Weights of a small GPT-style language model, trained from scratch on English Wikipedia.
Size: 16 layers, width 64, 2 heads of 32, MLP 256 squared ReLU, vocabulary 512, 0.854M parameters.
Training: a variant of SOAP for these matrices, 113M tokens, 6904 steps.
Each number is 128 + 32 x the weight over its row's rms, rounded and kept within 0 to 255. Layers, rows and columns count from 0. Numbers have three digits each. The size before them is the row's rms in percent of the matrix's.

# layer 3 attention query, 64x64, rms 0.275, rows 0-31, columns 0-63
111:116137071113124150130122063087167184094152115081109134117107097117049170070103119138144160148076099084119099090166176096137109142124110117159130131120134123103106113173174160155150184196143111
089:117134113104147146106153122116110174149132120118064124136102102136069173120111154123138171171087066139158103135113181110109075101076146144124116069139135110144147155184084223148146101170169091
101:146131210132133100155128105147096119154093107133175110095165139127109147134120142109087117068076092186069149142092189118132171090112075113146120162155172120124090175161090084139091172095113117
080:153160116101165186136134130127165108173106185134099181133110100104145134095052122076081134163167152138151161062166091172106132156151169205104102129168141159133104111112138105083120141130097101
090:097117073096178162099113128087150105180148147146105139109093087093139177104122126135137095178202096093159142120171103170094098176178145160082128127134082128124117069079146083108107138175118128
107:094182169082113120172123130135117064113111120167119094085056115222128158191145131134110119139115104117122106145135075154145087106121130176119067120140118145160168104125119150119102131202141093
093:113132105149157143159187132134101138130154080100147184094108227159179107152117086105118164167155177122136159142173169167145121103073151131161110140062125124112077119133162132099128125082101089
101:167143115172127129115114154152149127117096090144158158164066131139190201184092179130112141046133202074110104158090096131159126143126127124114159135093185094123130137121098124108133074133100108
096:099182072164145136146088118130170023152137155141127153110096120150154107134097088120146162119156157081107163109120112112124121204134177143170064129120141075099069112165171130103114119123123119
103:083105096129201108160159143075183094114188170162090173129068162137150076170107066128137116176126153122154147121096108119111089131188125189121131131103111124148118102104139148080117082118127131
102:139127061089123189140080112113085123102105166111116111162098124157096131062158133146219175132166102113133129118193142077150123092113097120153110149161162101110167122123121164117151197153158147
089:125091099145150162118141111078219123147123145136153115192166117134110142112093088189171130073169096107083113167142151126086146132092096114183108144131150111128115148141166072141081065128167109
084:147147083098133154087135185165186128094172172079146113146105121118148145069172112106173184178150151103156083195138163133063164122171121132092131141126117167107109145126129093124113179111099103
096:146091135178062174101135054100116165179140049176133091098153089134182161118161197079153153108152104130129098127102168116116129124106183115168130103140137084124098127129099146150132104106150134
109:167113111135156119088149171151087136161141169106199103163105139071158088149098135148090159160140148106096144138101150111136078128123128050110106115080148055119139129086189142170111083161107092
097:145149103108130114127158116153189149162098054116178125096185080104155179066093111104138209189122136155150153166155079166098111085109151120135166142115108133116137125124088160158089140147123099
094:154234123141143154163142078097111113169157107121179133089141098150159144099114075136180104114148083138060079121151089177148177083122139109118105107102136130087172125149136113095144152144114085
103:079191155088144086167110105094089109122185131118129111153171092137126116161117179144085142142078103186080194145143124113128161078151086110169079089127126136095114072146157155109134085102124109
101:178097088185127093153106090142151121127176115137155164163111178143171170122163095106129169076086095144113125101113061140112112070108176088156170116177116140143071067119164120113128124095109110
102:156104103151124170078092103066161192125130166082116157158153142081111124157184141094113106133173128202110149167133131146154135084148084156154124124100134095086158077175130151126132138142133205
101:125141093065197106135168102106099159079158104197145126133063135130103095128075184197148101150170121171128127089114142095109122142108124176086114149111108151099124147166172128115111079119133172
111:132116041130113131062142150115038092100081118137167109143127108101122195111168121207145104119148134142152091149084106149131075115109164119141109115131115107159105143164070112148141168127113171
108:121099154144070193149092120159138103144133107130038147198188116134143167110100105113158110151098115121131162106079117088115139097095101156105098143070148108181112138171170112163145115147067124
092:162126097104153169157092130099155074125100119080151161136172137142139179089159114113154051098103132224090139143135144136094150117179109108122097115144142134134089114176150178086146081113174093
105:156099144104169096080076115132164168165182157111153161115128122110121177188081134134175138126075184105195081173103129143126136160107151118083076141130191096164090139102148134142155112104128141
107:187159096115058172189107142088121125086162187172148106088136098099173089125126119146132121143171185084148130155123176111154127091134119112134142106046114091136096143140152159113113174086153131
110:143119189116138129106194100119088101126159078075132103114081081141129057124159084166130089117102112154187139133103110072134153172157105162113135148131120081155150120128150185126202173115146138
088:153157148108100138108090131135146128144157105127186105188108142128088154105122087145082101123151175127182098206053136120105176125115084174119163123178096114135149138116201149116103152142081080
092:096119104112134086089144134099136169123126156143173140162122098154194069121137073072118118159132168141123150101116094128135089114119109124074103201158097127113102183145129185151119024131117123
096:133145168172175079154035079134078106099104126121110100092114131134151080096182113096159145170110111072152070179141135184164111122157135143097140161149099148134118082131167128152103116120116166
095:140142166153128148160172200070095104069149111188115112054166185097136157148078133131150115068104117146174131171098113147103149178100122137143128152082161118114093093139111129137118134142176093
101:127119178133110129107101168095106119161136138132113074158149083125067118190119047135116173178173134176142140088161148118166109166083134112155093114113140119115111119205185142112100173164105106
# layer 3 attention key, 64x64, rms 0.297, rows 0-31, columns 0-63
077:107147124147117151118143189123077177148149133133090156151108123110161205166158106139066128134147091109105078109107133125166135174130166063099136101123107100153165173118175053139074104123167092
096:127125148145089119126140097129095102126129157149136098087117165179152150123150110212155090058164178118140119106132076171196141130133151160176143141146060130104146135155154162138175130120065185
102:178119119112205137120139182071091193127102134166120091112111069126127118146090139151163198184143070103077144123137143141116124164143102105142155113094140138162176114099148076160132145139179105
075:194080146166190132090091149127111133125125129048140120143154122097142131161098147100153070129142095155096088183066137157077100123097176113127150110126152140162087050105099124143119137161092129
129:145166100158127142148169128150170077112118133165128111118155169062073119123125154132111102102156155146154183134175122164203170114112119200143101090138063132126127132118125117157067189121071140
128:124104179148117107105085123145093132089109090135117083170132083147164099075116154150166210154101113084134108099069156098112116130158124111136157161151171111074188156183141091138115109138189100
096:193089125141149116115128169074088155103157145110091108082157081177100145176124101124098171122137139125127119112158185064129162097120086091157172156066150117137154136153154150133160057170158141
103:118176200118126134123137163181134122154139164134073107110126152127085107112167121103118094124129115108166185142144097126140108075169109198105144114138096116131071138192109106125101085221090159
095:098060097146088135169163090147154194133123095153161149171178142101159098171129101161090079068155173132128106142123104146184120115144138153156084136061110146123147139141151128087102105178111176
108:053122148118112122121130153127135108171157190167183112112176179148090154107136134116061103096122153116145135178162125132122157066127113178135095073173139100147107156110159171099175085178108146
109:132091120179151102166148125197128085175114165075141145176176185114132140179094121170089091111152170152147138101079092197129103095100147090097137130160123101135095164170078129144112147109108130
123:149075088136136143111114119090127167108159110108116127124113073155086119099096129097160185155088074173099149161147174131078133136146104079162154132085128209080182109157145103070126096117164138
108:162137130138084109081143172110130204152113100080160140220106123147128162141169140106175145172155093146087142109086176107132113145156097095150155127131093143135129105124094110080145099056187123
088:164069127120142094118151160073147144099110169096142103152117149169132182083172158088114169087115128139062104103096167126100118146191138128127120161088199175116128097194091147164133154112110123
107:130128063140166132090145107069178137139157158166107156124109178149102092151171094130102132146101106115123167144146099092177114128117131099113216113131181156037160139115183111095161111133155139
092:142146119087111162100107149049119132117105113140105106157156143059126142132129128179139140048213118138111088137148139181148073114140110130119050101142086169097104093113118148099150155115135179
100:150089108119120162131098109121142124080111108124118075083129104138084104111141134167112106076190141145180163091117168170182103112132120087162110094203098127137121114115136072116142224108120082
099:082084109115161131084086113118162109157150142117126148150133108119157077109099047103106146122162143080171096191144165116205133135089121142130079146125132069146144085109104041106121146120144120
104:185119136085108079124177199163180108090164142110122139151132127166081114153065097112109131158148152131099171146144164153121099055115124178157093117172089100116124104113145140194122148139113181
096:133065113060147146147115098144130154191070168126114160125108132197146114132127070116139089165148094084088084103138150168149123113160175107100118162090158197116121109165153119144150077091122104
101:184149114162101160108071099160186134151172109127215107134103120129112102114136106084085184177138147131176087118131083142149192152140077147090141097134162133155081172128172122152129147156113133
103:145188165148121176157119134123160092134127062110097110105074132224152102136082148093127115112114151148113175102118116128114119151162067156055120138098149176089153101162147112127144163122189123
101:123154071139173104170167111130098127106138107104181150113077095136109139198129167150139147101101135074127146192112108109151135110140214139157147180054098163161130120126087074122165111112126115
093:141113062170120142091173140148078152175145116093108130105087041143163137110105138095080083135199129121121126141045175158111092164140142122119096149114157122126136099113096077151075119114118146
105:133205114111200125108107136214133113158047152136124131097151140100143119143143133082091141141144099129112143167149121048138120147152054141162093108184137163102088136112104150082111124140125121
095:118059143080184132178083171072091153180114078128124122087051123108084127140162103130110122124115151139145159126129143108160079136193115103115121176111185094144121165101101145154134181141123142
107:134155139176120134112180119160108086083119150190159143109130170080178144124161080078052147161131171093138144090102091109121078114117129088109134132065144106162129117097081143130173157092133081
090:142203148141137141158126206095088091178074110184123111155133064115138138167136103088125144195123163084177191144176098133152127120139136155131096116114102111114150184130129113151136146090089138
087:092125120132100137036180125106144128169129216099157154168144115127160118152124099125155090086122113129137133163164084123113123088181083104146071145143179171107062169096115104160136111123137105
092:111121110082093139107096155164077146164112170178151125193116153145149143082081150156138160085111147206098142076112150095136109063113087167173121111181100096125158174100121113144159124105098121
095:125153171167107093096101162138082090111176117172149093028129103149123130142028130163159104152116159132133128100105149099162117189142139193123146108115104120134127166133092156092100129165147135
099:108076120173130190123134095121120099080118135143128122096126166137105130094087165109196135141149186072171109192156094117166126116097181140109144151096126116067111123070146163092176185117141122
# layer 3 attention value, 64x64, rms 0.247, rows 0-17, columns 0-63
097:115173114100112105156088128153149089199114108075110097112102124109153068055131099128167170130157170069161133079084159113132132132155136139117160120129185126079157149103109135186075093143164114
110:154082130084119123192120102099120110137075132136065102145145120105145164102130165096123160117071098197122164063145122069121067055125136133162093131117179131188128149117141150155134109096122150
092:139165159082186096089102147139092120156166143129083152124187118101095159137196088137157097171106180143064144141140103085136134149093120130125155126107187152137107181127111123053140144181121098
098:124094172146098121133139150098191126210160163090121117198132132080142100070108119147137111128175080139148209113141081118152116111095143062171130117109144081163167087110149109131150113143134125
092:139116143111148136160088126122144140135109161171076107124047132136153142138154034140109156070125129144193195093119104104150103169161149120142128131139086143186110133111183167110076089166146125
100:105192100106124171124106134115150186071132144117183095068112083107110157145139142062198159143127132098146142200183142108163129123188108092138095100126118120106144079093152108106109151135150100
096:229162157102065151120117086133132149102163114136124119146069175111098158084115161164124128126176115153131139087123125140132150132120119140156142075190126115148056118068106087071123111119132174
095:146096157171139138081084149058137142107227117124107172181130118086139059083130150157118146122131143155113189088159156127138100125139108057098136157107127089109143115088117147142074130130101111
081:111143125116146158105124158105114119158163078146223099079148123124096134125084135099126084081110143180115184138115174111106202180131162117151089131153185125121148163143141099100097076125184127
104:134107085143097061130147183090123121161135116220171155124125105119082170118157172137124154122108115084133149100126104168158096145112127127194202084141106143145131111142096148109062125144126189
099:026169128128154089161138126161120110118122137114101116145108167153035102155130150097117152132136128117150118145106117153182149135152105147139161165112146138098208076148154101086154068076130161
091:122114141212107134134174076124168114109053054122128117121188102131095162202114128114112091131145104102191081119067143128119187137115119138124173107118145121111132147123156113110110145107074103
109:112085157116150150091137086103092090160144108128134172178125088121121065134059128146169166108096181116149145130153202082084131090163134117159107165130140120113141082147128206180123104125153156
101:129103072123151122025084115135168142130122102160101171138136114123102118084158123089148131086178111108155105134122097154068117125130155187111162199198136138159136133091148135122143165107189143
108:120147129176112109216095171130139133122159144138113083133129156152055147155171114107112144095193069130136088186152129146110128126112104136179201081170118144144091116154105117094081120147160101
083:125076152173109081070128140136139107130092088163087078124085122165114183128170143146150157123177163115130131137159104142189111170123088166100108113201109119143177063154108088170097099133142142
084:135136132129155154116174027111098097119121084156137192138099090127151074197107136148131142140130105105125163087163104085138169166137177112124100094113102162106098182143154143145092070164093131
084:172128092173086170102070173208166150121110163147134105157118081120117198184180101136111109153143135151123137162134128132128140123175109110140129121123097076076095157142159175083129081097165112
# layer 3 attention output (transposed), 64x64, rms 0.22, rows 0-17, columns 0-63
095:150103116111085159088078154148123138088111094121157098115133126113106171151144162109136154136104217080143134117109220101116171112108160116086165130111143146105220173157065147120150124131128123
106:090159156147173140081145158079132135131112134109169150107080147092097137145119125098108160134184117035159143185091147118133123083077087083115121157130136138136129096085122165080126115124043160
095:139106129077114126149128129131183147075111136148078089124159145088082195120123116120188190141116081162216169117158138145137107107120092104095114108137112110161174108118115180176060125135117137
097:106080123155179120090140135155081156144131182124147096073143170117163145151130099132150102156113171169107155158083143150143076085056180122155162161099105078145115124093151094133096082119071169
095:117109175127131151111084121091072115130129118134144128175099046134123135099133100146157167105137102145133150142130115096120127046064144144101074138107190048131112140144118171097185101147099181
102:092138132208090097174103109129166081112171077119176145105154154127089151104161156132140125106170069183108149125085156102192124156167167147097166143148165122176133171107119114167130163124158109
093:095070130191173125171106129097117128154117158108100132151181152136131092114188166146138187089074102057074110155142113127152130083126113113095121103113096105105167148166135104091083080173148111
096:152114177098152106174156128125146153188127178134137146153163088110151166136114150140137136131155177151139168120132152180167134048143207161162104114130135125116193104125194088159069153139116101
096:141138095153116107118144168148151155144105096140109167087143124179134137175188118118180110122194148148201087163112103098104081132164113115130187110083185113149177128180137136167151082143160085
107:095145160167135127067111124151076158114103109111106113166129159123122095153122144109120129137087157127172140106187041161205052102142145161144098172198141130136183136117134130152170111133144153
098:136123138093101121105142128166074112167157108095138071135116115204115126162124150101084185130080107133135194113108120108143153182179193102180177137109159173153139107099087138173161103155134157
092:130136088161064136120151179151128164047176135114181140148110169176146068145069052135088112098095112086099125105123138185110130106108112154166145097121126135133124067130127143127167089105132124
100:147160172100123125093127118138147132148129166097156166096141079135077127127147122080113073108113114103097058184078172170097087072212127131097117143112175151165122081131072144161132110134121116
105:096133146117101057106171156161119168208153121098134156143112105090175146160164195124171132135105099086191102077132155147153163136123104142123126130159153151121154145123167218146156148146161134
104:108162116129028136132138114112075087079123158171100107091095107144161081124128147156101160133124164134116154158110097132199091130103071143073124151082128101076162125153167109096147130176171131
096:069064103127154140128159116115150157182127176178132165118161117196105109162063147153116143110126155114108150124145128117179143137106147168103173120180128139141120170106114163175217097118171159
085:156084153083105170143121107117168108086134155081141158179149114095115080069127075105123093060171107090157138153163132095119127108170092126169069116139110064194132118136106111102146096094133141
090:097108101170106085234109077116065134140085106156133168159123150111104110133135118103127165153154112132083101090157181130185099116096140135168090084104169135110083110145072144128115106153089120